Weights of a small transformer language model.
Size: 8 layers, width 192, 2 heads of 96, MLP 384 GeGLU, 3.35M parameters.
Architecture: RMSNorm before each block, no biases in attention or MLP, tied embeddings.
Training: a variant of SOAP for these matrices, 244M tokens, 3721 steps.
Each number is 500 + 50 x the weight over its row's rms, rounded and kept within 0 to 999. Layers, rows and columns count from 0. Numbers have three digits each. The size before them is the row's rms in percent of the matrix's.

# gate: layer 5 MLP gate, 384x192, rms 0.161, rows 7-28, columns 96-191
# up: layer 5 MLP up, 384x192, rms 0.162, rows 7-27, columns 96-191
# down: layer 5 MLP down (transposed), 384x192, rms 0.148, rows 7-27, columns 96-191
gate7 104:570561468424536501454471515398414525548474440487562619441401454469436567460480463594485408527434559627518504398536463524467435519579467417493499491529507453461515495482445383442518495531519480558552466395555544598521523441450557518509480476480480457527437473566514516537482528419604496502
up7 098:463474524486448410552540465563515446520515557552434504559467494469634516546635524470548455438515595446492531460464534534513445477544439506546507487585546442479494583461607533491465499460502443500458489435512571499471450480373536489554448442488460492557463548489428613579428556544444507613
down7 095:413408569496486565480514497591509577513520493480523449539435541477414458372519469519516493514452429556523565515418480475531624496524539526495498508510390392507536549491517459538490473518571554426456542591560474450551492422506438446439495552539457623504577589472501508510412457533493470472
gate8 103:545542504535478490467441564484560519484510485535413471443557503467521608465413477439538566485556433570539582504578489602441558469596527494428546526643466525467464381496544554460565483482561568489427554510593534491423521590502474582542578492500502447513513482461391529561523540383482479471
up8 098:494485433597420568594556533510353535504550481541521427477534498543526516489431516496520564443533491495535506522552487512399474462459472474571450430464563505493528543569551478534465505481576503516503495590583506592556475480575475592518555585494571528471506427521507472443557557503513437517
down8 100:499532571474523475526517446593516473565545449557450522468452425438466458586538487434483485481401562498598621514522583556412602550489522479434452473434396465475459557504517526518504415511516456618579486515467584505501536481515474482568474446538580493508493524497402525461407476553516543487
gate9 093:636535546515568554432525566540570502372510473522603418511564438455433549419574497458475504513536463545575505501464557518556406520537494490476440493470505520480565559504500533536491429442396572595523488451461413491465445532495567525490543483534474502467561451451556577455517513441482486470
up9 099:510431507527428490435517515545435542490513468406527520488525580526526503390506530562512555483339440525519421392466457550454505539562479474466542551535541408463475447508499521423497546506512445480604509557535427492457510405524541495546491467526573492517438474501398486530582536491539526520
down9 096:438542445514475456526547419484509448490472497475555517378552598559566447461420525515474515460484568481453500542607493471442512520441464376512485430542507473534509419422557523488471456506468591464443428546545496495546531536526493502440507480484564467438430502497566504507449482549595541490
gate10 099:542508455469580601543427526525513503493500572480504503429503522503506481440448451530553513568562492507528455476467533484570527576472523566491560528578526523477508454461488495563467491499412520469521502541613499553533461541512410474585471526523557466564463530448451495556442589453449429408
up10 102:487596470468480598558398505456522484504517625502455563481419564515430454480547447464489465405497497569517536546487513545593466561550497463478540505496511482523538547454540600546398529515505509507522434507562409528610392535486502458521517450499462529485507516556568479447588510476480562519
down10 101:589502588478468472463518521470445454547474376526524456516578537516516537523551519513442526577477537568419503519544527496455391388595438563461500457564413540584533476509561517481469402599425465536527515549434435503522584557509568532555528486462517539468484420532544465466402516493497542473
gate11 089:488472480445512563507561529492466518538513543550563433494482584572568569538461616522536440502438546530499476466537564449437483483467460473529399494502454407561547574488511502457482503511446472465430430427403489524555465504451504438512510494419491483536465463501421532514493435480625532548
up11 090:397513521605507510532556517457386575492542434541494459489502512502428473547560528511539540437501478442498431408525424584573464537475479404523436459563522504461496491390477567555440467425463503519433519460391486453559538477491623544554490517441437486483598519533396535453433487477515470458
down11 085:506533439517478531604550522518564478580475494474480580499562502540484440574466476422523492477479584561467518392553536426533489490546503475552589505572559470478546563525538506540459495463430560495370536560621501466526484457373533464463484465534439478490490443467616537541656479553508392534
gate12 108:468447423509443572486488477574522513577458430479486581495510455493454578447480450434503499475581505553515466443443484524507553442552470428463548439562392474483526525537561466501459514474474525477508536581551469458456494466454474450497540485477502450442543524443432465506447423487471528566
up12 101:485527548494535415457483468570449483478446565594570536385486471486516496512560426558471456503541545423473513501569574530561532464475559539544482546578486525565469506574578547527526481416394478497532569532513540531521359549455475474564437512491511546454509502484541519467478445512498510535
down12 107:416536529428497477668423464481535513518519564559472441435586493457453564545535462448571498420522452579403537505564425603499537555491503574486525485500376519524501445489509530571539399542471530458511504511555491501403541554425557407599492521460488490447562485482492480485492489497487524567
gate13 095:463464460520387415486475460525466507404472430487452543515486558451479518495561539418472421564457489507560438502515512546464440549510439498523438523567364488466468467499421479534501557456586515455515419509507506508458475504576455500495470436551537537517558457557480585459570465484392614515
up13 094:504442492490439465499445476487428544543508484475514574478462535447478495508551486521487575469537464491571537588535561562517395447536572445467491532526464417516569511462506404549549486528477506446448423401473577468440496579510581556518433499501528478553520506498450507449526497541431464454
down13 103:550525422450522534498469482452474368473489521528523517575446482487467452513568495538558528519481404561508558503431581467529491494557505570476485524583542583545535488470530621460420463516527531437533463443558426569394560574522453531503535451546467612510527506507541542580508607618499504597
gate14 097:549500408372522476481566528492563460518432512537465519501470426515612493524517530564507471488482559482468495461553540461510538451380409453542559509532521600552546580505531477508508556531443510601495429599546517547554459498562439511500615595537510458534604535490426471484507443550461510428
up14 100:514515517594440535445415452529525516497475609425518347432516445467425494502554519519613565496492506512386516516495463465526462525530522508599610596467542535462544505506475437510472558569505509502531521529590385557480529458519504543546585531609487564470431497507546586516504483566431467558
down14 097:509571463448482563462485461394525485529476466553515438495545508508447528527492501485536447535411501519516489581487487490526505602513418494473472502503523545521528508461583487509539480484549469525528484518478597471536507462472556539561495451552483503473366505436464395544487548524404528457
gate15 097:436460457420583541552509512533431512500492435411465522483465511545433460512522463519523468505472545546500548508557463503485497549541472508494499484533586409451519427569518366539506478462461454596479434472496559575476518460523458530478550495583508446557480532508551413412516491614457568422
up15 098:575476457606516441429497431455497523390490448507560509592505421489536569540460452400429572450465466479528608492533493536511544561577544483478409518586537516518471591446499554480501494498531554403464538508595502459489493505424483496497351506497396494488514466566486563618447525508516516548
down15 095:476545577462468507538460556405516530557525581487574465546553590543506546489567501486468527444507495505508535536455477565471537402470452486520468484459431528581414479496589536452467478426520468497572505445526403468425545570523440479500540505526481489402454517469480424508461473466475446462
gate16 096:419539487452450535489526522468481482507573505641444510522469462570616516467542461474445580438511472543559502513464474451494479506547462533496498565473559493485449530584500480499433542532482462581501560408550533469487500499473458410553517452498550509503493519487463576600500489552553464449
up16 098:525457522584475493483529523582509520477519463426409444485471478466550517481483455522479488459563489462538478530492399573495437514468528379546462463428604504479438422448449507511577477465481533562448465557514438461564497562478520413548529551431457477438466540447439556476469492468476518488
down16 098:436465422504481483449557483465514547527510481422524487585489652596457423521530533472441431417478470480448489499571460476539457501576506453516560445525483545475570519563480451568436521572463570540505554525521544496452518571502567587512467568555520556471455487407537541465424585513512572491
gate17 100:458453549453485512526435451431547465517448462530531458549509509576500492497508464494456549540413514529448504519471526546475503411619523537572492384498434502501473523420579506560490480443555544560496418513524515521551541505555426480519510469604476558564501606480574538429543522490467527536
up17 099:433534516428506501610409498510433510475573469515581431573570462585499497470488522494433493447446567566509441414428462448532529562458537511567505510465579479463520458487514452523522524470606420498512506526429594444561489472552503414543443535520499598527504496545510599551444559590492563431
down17 099:523457463510508469459525531492537593520508509514473529575556385535489453603503618527514554528485456459507527560540536505523415421403580505441502528486476487422470432502520495545529570408405470486559478414537446400547540518515481544460415443542479472546538524467514544441507437483554457587
gate18 095:524481458532456532521477510480440457537529442398580453457463477436541476447436512387520549572587464495441387529465432476529522481530600616515509467475579497537566522512539468482468498469503513495552393568514540399492481523529485511508593522525630498486476414487500496429448523462539517486
up18 098:423500569563497468462444475518433533475543522473498468476527504412478542511523534514468437470457519589510515419499559572459478504575473484497522482496577546469459520524454548552471466479467508596463530537483490410463519484709528524532488520487464439483436483560416504502567405479447484453
down18 088:486531489509553470541495420385546526501449467528429478479517575503524520469530616557486543569524518500493525490595550459495454425438504462498500387498539536561458475461402510443543625508480481532479477416533514510490502523428454601540533463558503571569522536480522504526437517467507453598
gate19 102:458486458448530414531487441395501405535466450436490521486556510574510616576511630505486491455473494587469549443451478540413550519484452566585464497563466386548548523490515454481425647421508536601569504596499588477458534527412471536486428519517523535450461592442545524487489534526483464478
up19 100:420518597427451460513577505436502501546434507563343392528490489427517530430489503482455464530503483545572572515571561528474493540427498512494545517472510534478427569434510487446536571578411535435483522461477517450470416533517525405455520534387398450480482518423411509487480480555399529458
down19 102:508548555559442439443519466475547517469502401583415469465466606466584530534486446504470481494423496526505489546548532497482574501450474447521387576486462468542473470404441504473430480559487565476481599490615444529459508556450572495500566446463438522361474519419529469464485414507558474469
gate20 085:442396514575497532519550522479480420528479539462418392457466465510634439541467472432521528535587581546449447537575477532460408533535582545620477471618533510430553498546480518524502522432469516473454506467538528491461469479567491524611536521542590528476454496439432549496560488398482448499
up20 094:504442472468482524498546493467529450498446468529564520481504510505584569524484546510514493530526520592480530492531506512436407507506522478562536554504410525492601484465521451495467507570559414468516550608432537467457576499462526535433510493533549457463451426613521515432475506496362417519
down20 097:532565556549437414639450495390455518434417586452534412436526550567441554562525415403513529434489542507496466512489516473469538435541501436535469432492533483471553506590540538553494484531553560489398546529510567466516516520517464449530531512460490492560525541482485489564475451501512455513
gate21 099:493512466407481520579546552551444457547538467448500552494516533477495477416545489517615524490533512482508440491491492457464521457462463474467542409425599480561367498476555437566439404474641516501510461453396516464528542469559560502392422473477503496530457566453448474531543527450529483484
up21 099:595491422510492528475604514446486478517508501492592488541481554542548445533524472597497499521467445519470509534491568413477530518504468479561491514436508560601501426445553425441468418577538510503501514516486509594559510394469361471536614407463588531515518440475449472516423505422547504441
down21 099:569560433511543563424553441495487503554513598460553481380521478540503440526409469418476462436462476563531470463486426552484482437486509503537515528531467498558476597602500517455569448516559454496588503433510510515534451546550513505461523473491554507481530436477480533372552609536537555464
gate22 099:545538435569438433535528481571572508542552534485474482516552494451555501554475464552411402529484511497535376455513466451418480465519472532510542550513495496461595529525464553423560428453478450513532557499513509546362532462488510511434498559550508329485540474522487445435500468504498567480
up22 099:531500556417496494518515452502447444530444454446535529436507467469486437529438503474446486514491462493542446392509564558592425529487547541524515475475543550558473413580557489501469440554522527547427502481479592523466581491528603480550440523528512475411481539571440465571518563384470463531
down22 097:447465437523564502532541472509535604461499423503521519521536503450515431456495551508539455508551494493555433468581541446485454539461605496454426578485446486450511487489402453447479497456475512602502554499469523476455465456608504507383531542482489593502538524434452521438526544436514537541
gate23 098:429586625524474493499490520476559486513475513498515486393516527504532467563452441614559433516536509453366508533560465474557501482473378434436513406619466443525551532501493525477516538473553526450465548540460516529458476467569543587606414418469501502463547510419496558472391512561403419502
up23 091:503458487455460472491468450419494429497528509552488439522463526506479481514502490594502499478514531551606444438631549486441403474524480537555518366483437505480477589486470541488465556530535584490449508558543482504561380577502517442469529518442464524518404497407535430522475409531547550461
down23 103:432591451444516491579442511533449473587481512510453525446528495547449510583493433538538524525455427568424487483471484419504490428482522470508513581518439452450515586497400507486586540461520434501587506457538460494479590522565508463495475493524514469491460428565435494553622442503528554559
gate24 105:555586452533460515478468499525551596443398525512565572539509464516475475456443469512590447434533409465493516486528411487530531496546496508594561507509552529598534530491467460462529518470562484511412561615548559494507525548467503543466576589482501446442447492428555515598492579516456464564
up24 100:473464483566545452490492525413476457540481481519521559509523522549578537494475443535507388539477559438518501514500607459396504547434590549500559601528488548529516542554479454450472480530521479483477484472520487519496618521538435567442415507459560521587510553470561503453597475513567561456
down24 108:470483458551578532542415509506491504493544530484505471433517499501531417500419411470592539475505385455533473518455449534437530438421549572509464423432439467474557452457557482493513523443504454526478558619470597475400461507499567502495560500516518474461436561469622456478466480452486498549
gate25 101:567572520517600537494546447465522429407486609431666502503533426481561444499420578551467525502509466563568541532553535444471513435481417520474591474513443449539371505497478581561530434550519442499466501573479457481428455402501457468505524516518480490505405483522533536544535530440488500493
up25 099:568534434534520481463533511441453504525522469572489434472414580485483526528510550535531455498518516539427563504565508445503434483555461439556524477559543477408522424446445477461517514543476472525443548506509631528374550574515522549461538459519484502465500492525495466459472446574478504469
down25 101:531406512535566524551531570474486506520472465416521493433498452530535472405581458450538559459597514418420463569554478510375494489557432504500526616482471449582552494496514456469416535556459546522566507445507454567586528489451448568466546479412566429556480534513400479545565464440564513437
gate26 092:533573568509490478524462465484553498498541398544405510521471430439564508477502534418457475535408421575519470447526564505463524472519408555416506482434526573533497534522519498440448481470440491434500575466533489495530538449565534569418422465517504465523463486585536527551522570645491581537
up26 096:538507513484509571513434505518484462402476493481565479436438462505556563438501514491602565560518492465557476563491487448496461384456466515464480474495474452443512487489468523503445529541558471487567466550459478578545518481535427547580535530454506520494483522567550451514456538534564497502
down26 099:566548470570496464398431456429501511484575508583470470490583455566532491533490418488488416463481517592514526519551590489584447527551472444603492497541457438552521473579545495523506430501508507397467530513529502436604500440570510539374533571458503504490450511485572482470470471514492469526
gate27 109:549550555554551453501442508532438510559468513512540566470509449513457543471518493441478480505498515483497520439412523565559562490508506486571536335518494548492539428473607518491472528472470476529590667417487609517557443541468514449579491478499431446452456428499579474465501547504438456456
up27 105:514531512609451519453545425550488497425483350526539573527469547482567522438473513520455480537527474477527471407461467487523585563500495482532476480505417460463538535494514527501550384411525458514493504505524531464461513507507479595471484457491481549478555402493593483503472583486461494537
down27 098:515493553512486475530478518418562492477420470478533475532598527498504582476512478564495513409523497450546439468559503525505515461472420502482537492463436510602514505444534535464494482551488523500585430407491455420406477495532572509434499452504494466530527485461507474422467431540525497427
gate28 100:479468564557477514503507453582596525550510429554439405506536492546567571474426542487513516508434417485493555528507492521468538549508521437533539442454463480460421440597447487528547390499548508519527539557384518509522451548584535517470473583479530444568415611556556482461570440445454523460